config.toml
norm = "layernorm"
qk_norm = false
bias = "none"
tie_embeddings = true
extras = ["capped logits"]
lr = 0.00355
weight_decay = 0.06
warmup_steps = 200
decay_fraction = 0.807
batch_tokens = 32768
seq_len = 384
Each number is 128 + 32 x the weight over its row's rms, rounded and kept within 0 to 255. Layers, rows and columns count from 0. Numbers have three digits each. The size before them is the row's rms in percent of the matrix's.

# layer 6 MLP up, 896x224, rms 0.116, rows 712-726, columns 0-223
097:143154138126189111177090122139140155072156134151104155148104191118127089158131068130202183121133138137113074169102077107145104117163086161161141143185144141095089112120134143139124116079108077140086145179153114107114146133146095140056161160089055100073145083132127158179130153122136095179132152135114076095144106137130146118122107145130120142166115189191083169139077146098136168126126170134147114148157167096114111150053119149174090114127157042108100157144146172109120144130096128115120144144113132096083166151107203170112179076162152141118111110137054110088128145128108136077170153090126117116222121082069160173160142082143148093136107124133111090034132122158105134127140
110:077126160095141093145126157102139108115118101155180124064159131151101078111123113096095147097107138082171107122186082119164119098109091089097112193167187213158109192107090149132116154146133098157097171134116127147066078099162136127176142103138118118132163143133152128151090163085158133169132123134054103075145094184116094058128067133124121143162164115125145170115193106120086100115164125110113146115098113170180141050175137174104134138154100100072104185137075147157141123151129100105125122066075172142226196169145151122138184118185117150140123099136119105129111092127080143129085142142133146159122054153152149136141153102130164127136115177149101154147084158126117080107104
092:135159185092150080160132135202163145163112096155113096117110182128101098184122147125145153111122098222088060136093180103090120077096123114122093121110152172091121116130172170135102159154111158152133100088164115086065145146065100115115099125082161192140078061160173123110128140114071135166119121183202208128116183106063151159158117128157151092139098098170093135103082144121131148133231140169149115122134090132065105163069108143169150120146123118166124085134115111139085136182138124147146092153134146087108110126190090132069130097113201152106129135114101133083164145146173113109107159146107133135171121160118116117090108159147125194154127130151159147137133106146153122129084
096:139173127115192104128168149118145132110084158169084128151137130078123090138158123096144130073136116134147202105131143068102141152129139094110088138122118089059138175095122088119116148212075143152088119087147068107102185121197189127138107133165085165176160123072120171107136170139123110159127093048110124124152133176174143071120162117146180132184153128189130096108099128084151085134155118133132168135109163176125077192125153194148118113120099091129140088139142116151169160089132125121140153109157142127113159151103123132168151142141097129147110114132163117186106138198131128180189107103117162182092114052141110096147104103146187104149103014102134114157127126126148095164096
091:131213156137179140148102173130109149087110148143160118097123104121100108170172162127107111173157198124154134157191174144108094132091177091075149114166102164141113149115131137153116131102123187118171104173063092123128134096110088128166106103144167081110159072147142166117114145094125073191086167116145124142093139105137107154108123132134164094081106120182152101114154113071120150083157105159154151172104163170100157136090113108097114139197164105153119102121163159108098174152071112162135134180133133158151177138084145182082109064102172163128114103158161062097164068121142129108099117123125186127155171133207078136089116146176065115145094123068111117180154105149086074147139
118:148112160145112148084063078107110126118119116162145123160121126138155176148138116148146120178170071164117117101181131135119099151129141152075151147118120160129110117065167035174146102073148132103138138118136165087153177172125124129137108107136134182146071119079141132140120101146144204138164089128105111126132125161093066175105128135099122096131088075105159070127118095091105157112147105104127171107133107103084145147110137166172103127200142164117132131188121118102131084078114157095118056094158116185121182065155147148175092111100185185141125105119023079105169174156122068161165183110181133093110182150111147150125125110152160180103132121140100084143091080081148117115090
100:156125117120104130147151173109135100161138156135117141162171077144125108114091182094143137135139174095144153101113055136090065147208159116192117127101087061104101131124074141133114146102156168124180131110150155129094084129131151146089148146121137029110108139121127092115162114077094126153119124181113134109097056138129139135113132087101196119116134082160118077111179135092141141133145117094200143181100116147124129137080174127112174098092112165097134077156129050168175122144156149183092128178199179118115071139169182102142192134144148129175127154075154130112172119115086098125138138124131131130098118184089115111136173081186089077134110147137101132128141195197150160117162
096:118127181136154115128085087135186102099123133092108173127196121050105131112107094193118074132142176174135132131087094102207156148136160178114080187151169096127118085098116175122144137124145171114095149121160123089103149135164138111090116169076124111111136118087137143187114125158083135159107207153197119098139137112128069095140161075112084105116110136167123164103109161174079173182174076059132140119131174101098125134097139124116122122170095079192144102147197094171130068106134132144098111120141073151113145160111164189084118110149120123109136147185075089071164095142128113120128126140161125146192128111060127117119127113098130110160170136195116085101113122093091123164151
098:086160099062173134195094166144128138174139195145144115150114125135114160113112113159125173113134128116134102072116124142078179142163108090143103169165160124154127102061139142117187153082116142149086127143091129085131101189165133159168120111150108129158168122139164095086124189119110137095132139130113133125111136119156138145101119103093067128189104122101040072090159152088095112161139122117127121147057143188099181166123150104084159091078126147176103191133082088118131147063173161134107039162064152149121163171138150095084130146099107093117116122157114144140158146123065089145075199091165175065091090058151116115137142132099160127128149157137102134145126144103161164123174
090:170208202109106096154053165115101090131126082102153129121171150143124135150155164109072112104122182066210146121167096118077079168143145070147099095138123158148126122109130109146134120183094134095128159111072162151070130126103103072119150153123107150169100083141106193126120130139140107117179144046139124109116186121151145114118143184092181125097139126139176134139091083206149134169134118134124097090189099106102203150079149122123136126125116136192148133148121105116180156144173115115119133128109155156092162085121112098106094119084172122085131063143123149116118114118154138140101079136154100100124147168101106176121134117051137170175203133088043157123085131117099142130125
094:129112079126084088170121094111126113130075067153120152114115197125152126101171162056104127065161139156105186138097160095117111129112099118214183184101216138078106144135100141163120088134182108190084160128098080099153112160181168161189129131114148111089065165112130098191203143090132115140076115184133087096156135103161105167115171122109136141147114163100138074134142081118144149090175132127122083082145138093118107151142104126153111133133112169136123069100109171092070120072129141142164135180145128164138103133099137173184111117087065115113169088170106135158150114124119112108122101162114126076142146168137145139188102111168136191131086135141104116085108149141138157118080
097:182116107162166151127120075134147121149099172076145089100164106112119147157150084174142130185054145090163173115143127139048097133105102148076142062120179167114106147150160092119157079119116100089158139152154146087121122140143153093110144133124179097130191143135179156080136160136080116117170124108112114090070159154167071140136161120163071093140167183064101142124082171170125154137156103107103130109194145121100081119119178147092182167137087083097080100140202158135132105138111110132078111109103116148117164149130115117053099113161091146078125126160185153131077133168134079120139143075173149144170172141082117154131068123125121159134107162188183105122115096094127072128133
090:122190157177127131123115160131153126101067095151179133160151136147120178136145146151154080069138170170139133173123142145145175095144115137106163113190155132088191105094138135130117123113146110090143176114164072140092199151116057136157179068084142143129112219138132108161113126109148086130113165098101142146195063106145104085135158116151123083146149099100098113145098087163103148159091130129143098106131192173136142116174150128111141173143147147139046152091158163078133112091088110133105191140139115132090113121111129163129147153125095182116198122092167111126114150216118054120161121119099109113080147094135125104089146068116196131047127152145150178110139130114139157076173
099:127123119123142135127035151179144101159168108131130134165136142123126124118205162127103085101119129188167186089094146091106156111158107092108131061124142138098105093127119078081122068152068108133185141150138123137154139121189111174122095099083098135078089132109117104197107182059089152120092134128167111112142214171096087124131128109114131101099112110144096119127158157147158156138103088128139172147046168131130150111079118124128124102174145139142146104127108135135080159084157125127153063122184099147153181140145094149079178199065173134126120192100152173174162105143154070143155094121170133095137140164087150125117124145187204103050123153100099117123138152144137143108150
091:111119072075137176136115122137120193110149134116159132160163066126111119205106111152133136117141124144095150090098046180134166126095166104097111169135107094155094095127171145111165116108100118179145155146092136101112135118165074109161140183128156084108082084087117075135143212161116121137126121112126132129090135152127110130088102109055087145125078090091087117136124162188120192120112113082115095127072147143114140155140092085083073169143153156143136124141132107189142109072143098171153118068137172123174143123125164117110178117157138104188178085145090150107131154095117136129115061135142120095109081115177110100146122138204215143164131143181137171127074135208171162140135
# layer 6 MLP down (transposed), 896x224, rms 0.111, rows 712-725, columns 0-223
103:163128049123130137176170100134129082144088120080130127122144080152110139142136143134071127087092160162165140106141122166127188123092140098064091121122160103150149148125128101151079137160136105212114158116149143144184114145198179173164132101145156094174131203117145128111116136084099086113214147061106181164142138121116152116151086172193129096071153140129141124097103138096137135144081125133080098111145127100132111179121146124088162124125129198131186090138105098173117120178101111152114148095117112133139076150121093105140099147084173135123092155139255087131116132138160145128121151157090141110113112139051120077107151095111133120075129128112146102124107181200165168146078
105:144146146077183116174109120120164170149085159144154131121072133130177112108181095111166134115156108111117112161117155137120122150129100130129131157073134153130112122146131141121045111169083083125058082112185155097135130103148188124112162118057154139177116123137143112081136104153152119120139136106139068136180152176095137118153062154133114055089176085156139103178168128137140132069130098120067143093169117089150124132123120088122102153159141103138085105053185184123144058131150149152079103153136168120146081191155117033120100099139106146098119216111184144142133128157147204147130120163126140176156073094080104168092140156150162124146143060088102151141151114138097131124108
103:157122168150129077099151128110112174152095128163074111109124131154084094136137149192099104108151147157082046133113137211081122086132098136137093110140137190139139119104116163087094131158190145099112126131119111073127132109143115098111156082190177168171135071140128119101087109140115105130147118135106166135151090095127099119128099135134126083128174152134094102064159155171143142198127105193159158088155104164084159080079159152127155109152103119177064143130147116099142131142142102066164187085091091127123105078131132148045177138163187128138120145089077151168165102095140137192110194170093141097106137110093099074102150112165185143153129126103160068149113175119116111171077
102:173060117071155151116110168105113106128157100058130139116177135178095152079135134122157125133122117143093144170109130151118125116113173187145102064160151093088102053118087176174152134118161130101239120173108130134127124125058154145104133146120132119037053104137161103156074154083134154141099118179105121119145050098139188159128109199127085160159140110153103073152120142165148143110140139089124136131146122098155104096165083148182150116134114140118115137131165164130058101087163103088158085132147098139102133090182118136088111143117165165096167134124100091090115140100127172059068158143060133101125132115121138146135115149107155111105100190095126103110111074103115070093149
079:174131105147080127098135148147154119090163154182184115106068163103152113162127161181087122121173103096096104137155096163114097158189132136098089153157144137199184110134081102155156089117143143154113142172076113094097166161162142099168153069134109150114139162148094141152113142169237132117104165149120132126126156158116132138108177116149130135117144156213140147176100121171130227090166134155129140132131125178144139165172132098153141194119141123142105084125144114149171126089106109078168104131093120171138143102157113125158203206129110107095118177183168146166140103179095179091148128161112126090145160119043119161123133088161112189124133118197155101137110112128107107150178
124:156106143104150130106090101099095180127160164105123133079099120154121148184120108100143122146159108112099130152203094093079125097133128137139077130128122151097164128119160056122103130063097104145131185082156102160064095171168114119121124115129127169053098094100165123106125115145089069148139125147106110145131147157107129137149113187128166117095074114177144122123110154112090123148083119062161102120128187135112096145199153161145076138177061120154127135092117081154149124151131101171150161102178132126104142128166118212200167082105148066138177156140125145113127154145124210144137110098058079152148104143108117163126145085135108151132120078108098146090135067056130136216062
103:118105101125153137108141143099173163116094128124160137047088100114143159161182206096092150104169109156116075099153187150176165122084154191115108151120136151116159151097212139093180139143093100199146098115133096098093136134135082123170134140185110168124170167138156126090162167163136130154177086081098118127150115145136156191153098106142143126109144153091152111116107126096113094124134146153125109110176109143084100141111097195100111112157135105125074169097135144061149147142104113161147081072072080124137147102070091184105081131094103159100125113124129150155075124129164187103150130110083092130192134104136170136112120180121158127144131111097200171120160074064085059169113
095:056129091173145113182119096167194091151109146143149106156080145153079126131089071099091125193110079128115132137182115148098119157125165103166163117132136213075112163158107156119112129072110130145151076127134080147115133135122111191195101075142131107115183155106156105100149097104121186121166091080134112153117138117176148068117092132131123142112103088068150145153130080142235120094104091132147100094076111098160123139167125134138068158086107128093142090155084110143163126103136117134068161094152159176143066100140120131168175134102093127151149124131203089174113108077138111039155134105129126166141157107107137127078148169068148115163123122108088154164147109142094110135108
099:117149182096133148140157089113112173078109078166147144146040126132142156085126186170108157174157060149126099125113144090153152069113160138129143118142146112118098146125074124103107158112163137117106070165131122084137104097130108141097145143077106059132139100171108084111145120136178173164128156154107161122092069162127193147128156134119113145045113137088043103086161148138096119125073124139128116112131172143128136106076082140095146116142106120103176108098136121122162126138128107108131133230081104111093097118134160116097120092156154107147059159094174161139085081134141076151081105086140098133124146128171159161150124105149184158147159213164126031117107172133178124190125
076:185122062100148146188134158144123141105156078155190152091148110135132154175160154095140057138125137161137106111057150163129144151079099140185121115162124127138116114158115081149174129126070079131101160091160191101127093127164124140130053126171175159094154083109135114148069103101159149138129086193150097094086136160187144070075152116206094163098125162168128119125113167133169131143097175144131156111114131087126182084177090123158124148074149094144147146134090104154058143137154115143082081102129141161120114144111112159134165163118118113130188139142127082130070098131126159151125142146016121089187109129128091113071096137165138133162079181162155160124107162134101106137135
096:081122150132186212114142142147085156142070095107110127171111077149136085077092118097162086162041112086145016178081108165127078155170166127134136119178104113117143147066106126145122148127121099129151137105127115119076143150131133044159132141170161118145085104077162136137112092114117177191081106164125157128173099090108122118127080105157141093103092179106096152093125153107073179163106103114167122175137102145086161132141128079129122152135081130200127170101160125101105161134172157160145114068151151084138097127062096084138136089124134117083098189134131126145124175114150151111107172153125111118182140118142113165164139106121082156155215161127128100117104124145093143120160
100:108084134135115120102135107118153114104155159131127118130086173118124075101117103103081151160113103094094071159135152166138166145169142078156119133138108127099136155077113166091084227110189201129181132124117062157127102100144105135081143138116105101133182108116143163144119130107186162179158115146136173127124129022155190136149134077109167124122129069116150115128104161180188132068169135150061117144188103130138128210158143099201089097106109104134126098073138114089128138124134094151137115082140138173147121182170126147142104162133096183134121131120103156163083147134127106152074093092192170143141135126143129110090071081073102046133148125128133144116127157104106175142075
088:076148111123167110145147073201196139134090075125117123143098160088123119115135169101180115135112169165199189132172106131150154124111118130158111106150125134115140140104134180093127173086178146081188088148171157182134154118100206157058109093136117131139155175163109136117160123182145161152085073149193109092130116101114129100139105102121182132130116138091125110107132147131128087142138146171169127125143078118146131044101133131127131136115145122122160133073094137105064100137164127127144187155169175103180065108170127105128098158137169174101103133162138158115122131081202096136140148070070104155124140109129173127136121156053156067190100150196118090137130122111078124070161
095:103188107102128105185158182114116179100179118190103114118073134106139102094111148174134190193141118083160127241090097081192096167097128132116159145162105150116078174121094192100088122140101099169081075121114132144082122150168124095110160178179145106127131167097145130138129116164152108126088149124085144089126101163085119131085135099084124121127128173159123183133120120153141148156117138149147036127131080101110162135103116170166124103140067106138120103126136164099163154136149103083132081126097139095071105140167107134082048078170079124137153126120062191196118108191097104122131116163084086083115123124115095150110153148133122124095135108146139117178081131130115119136095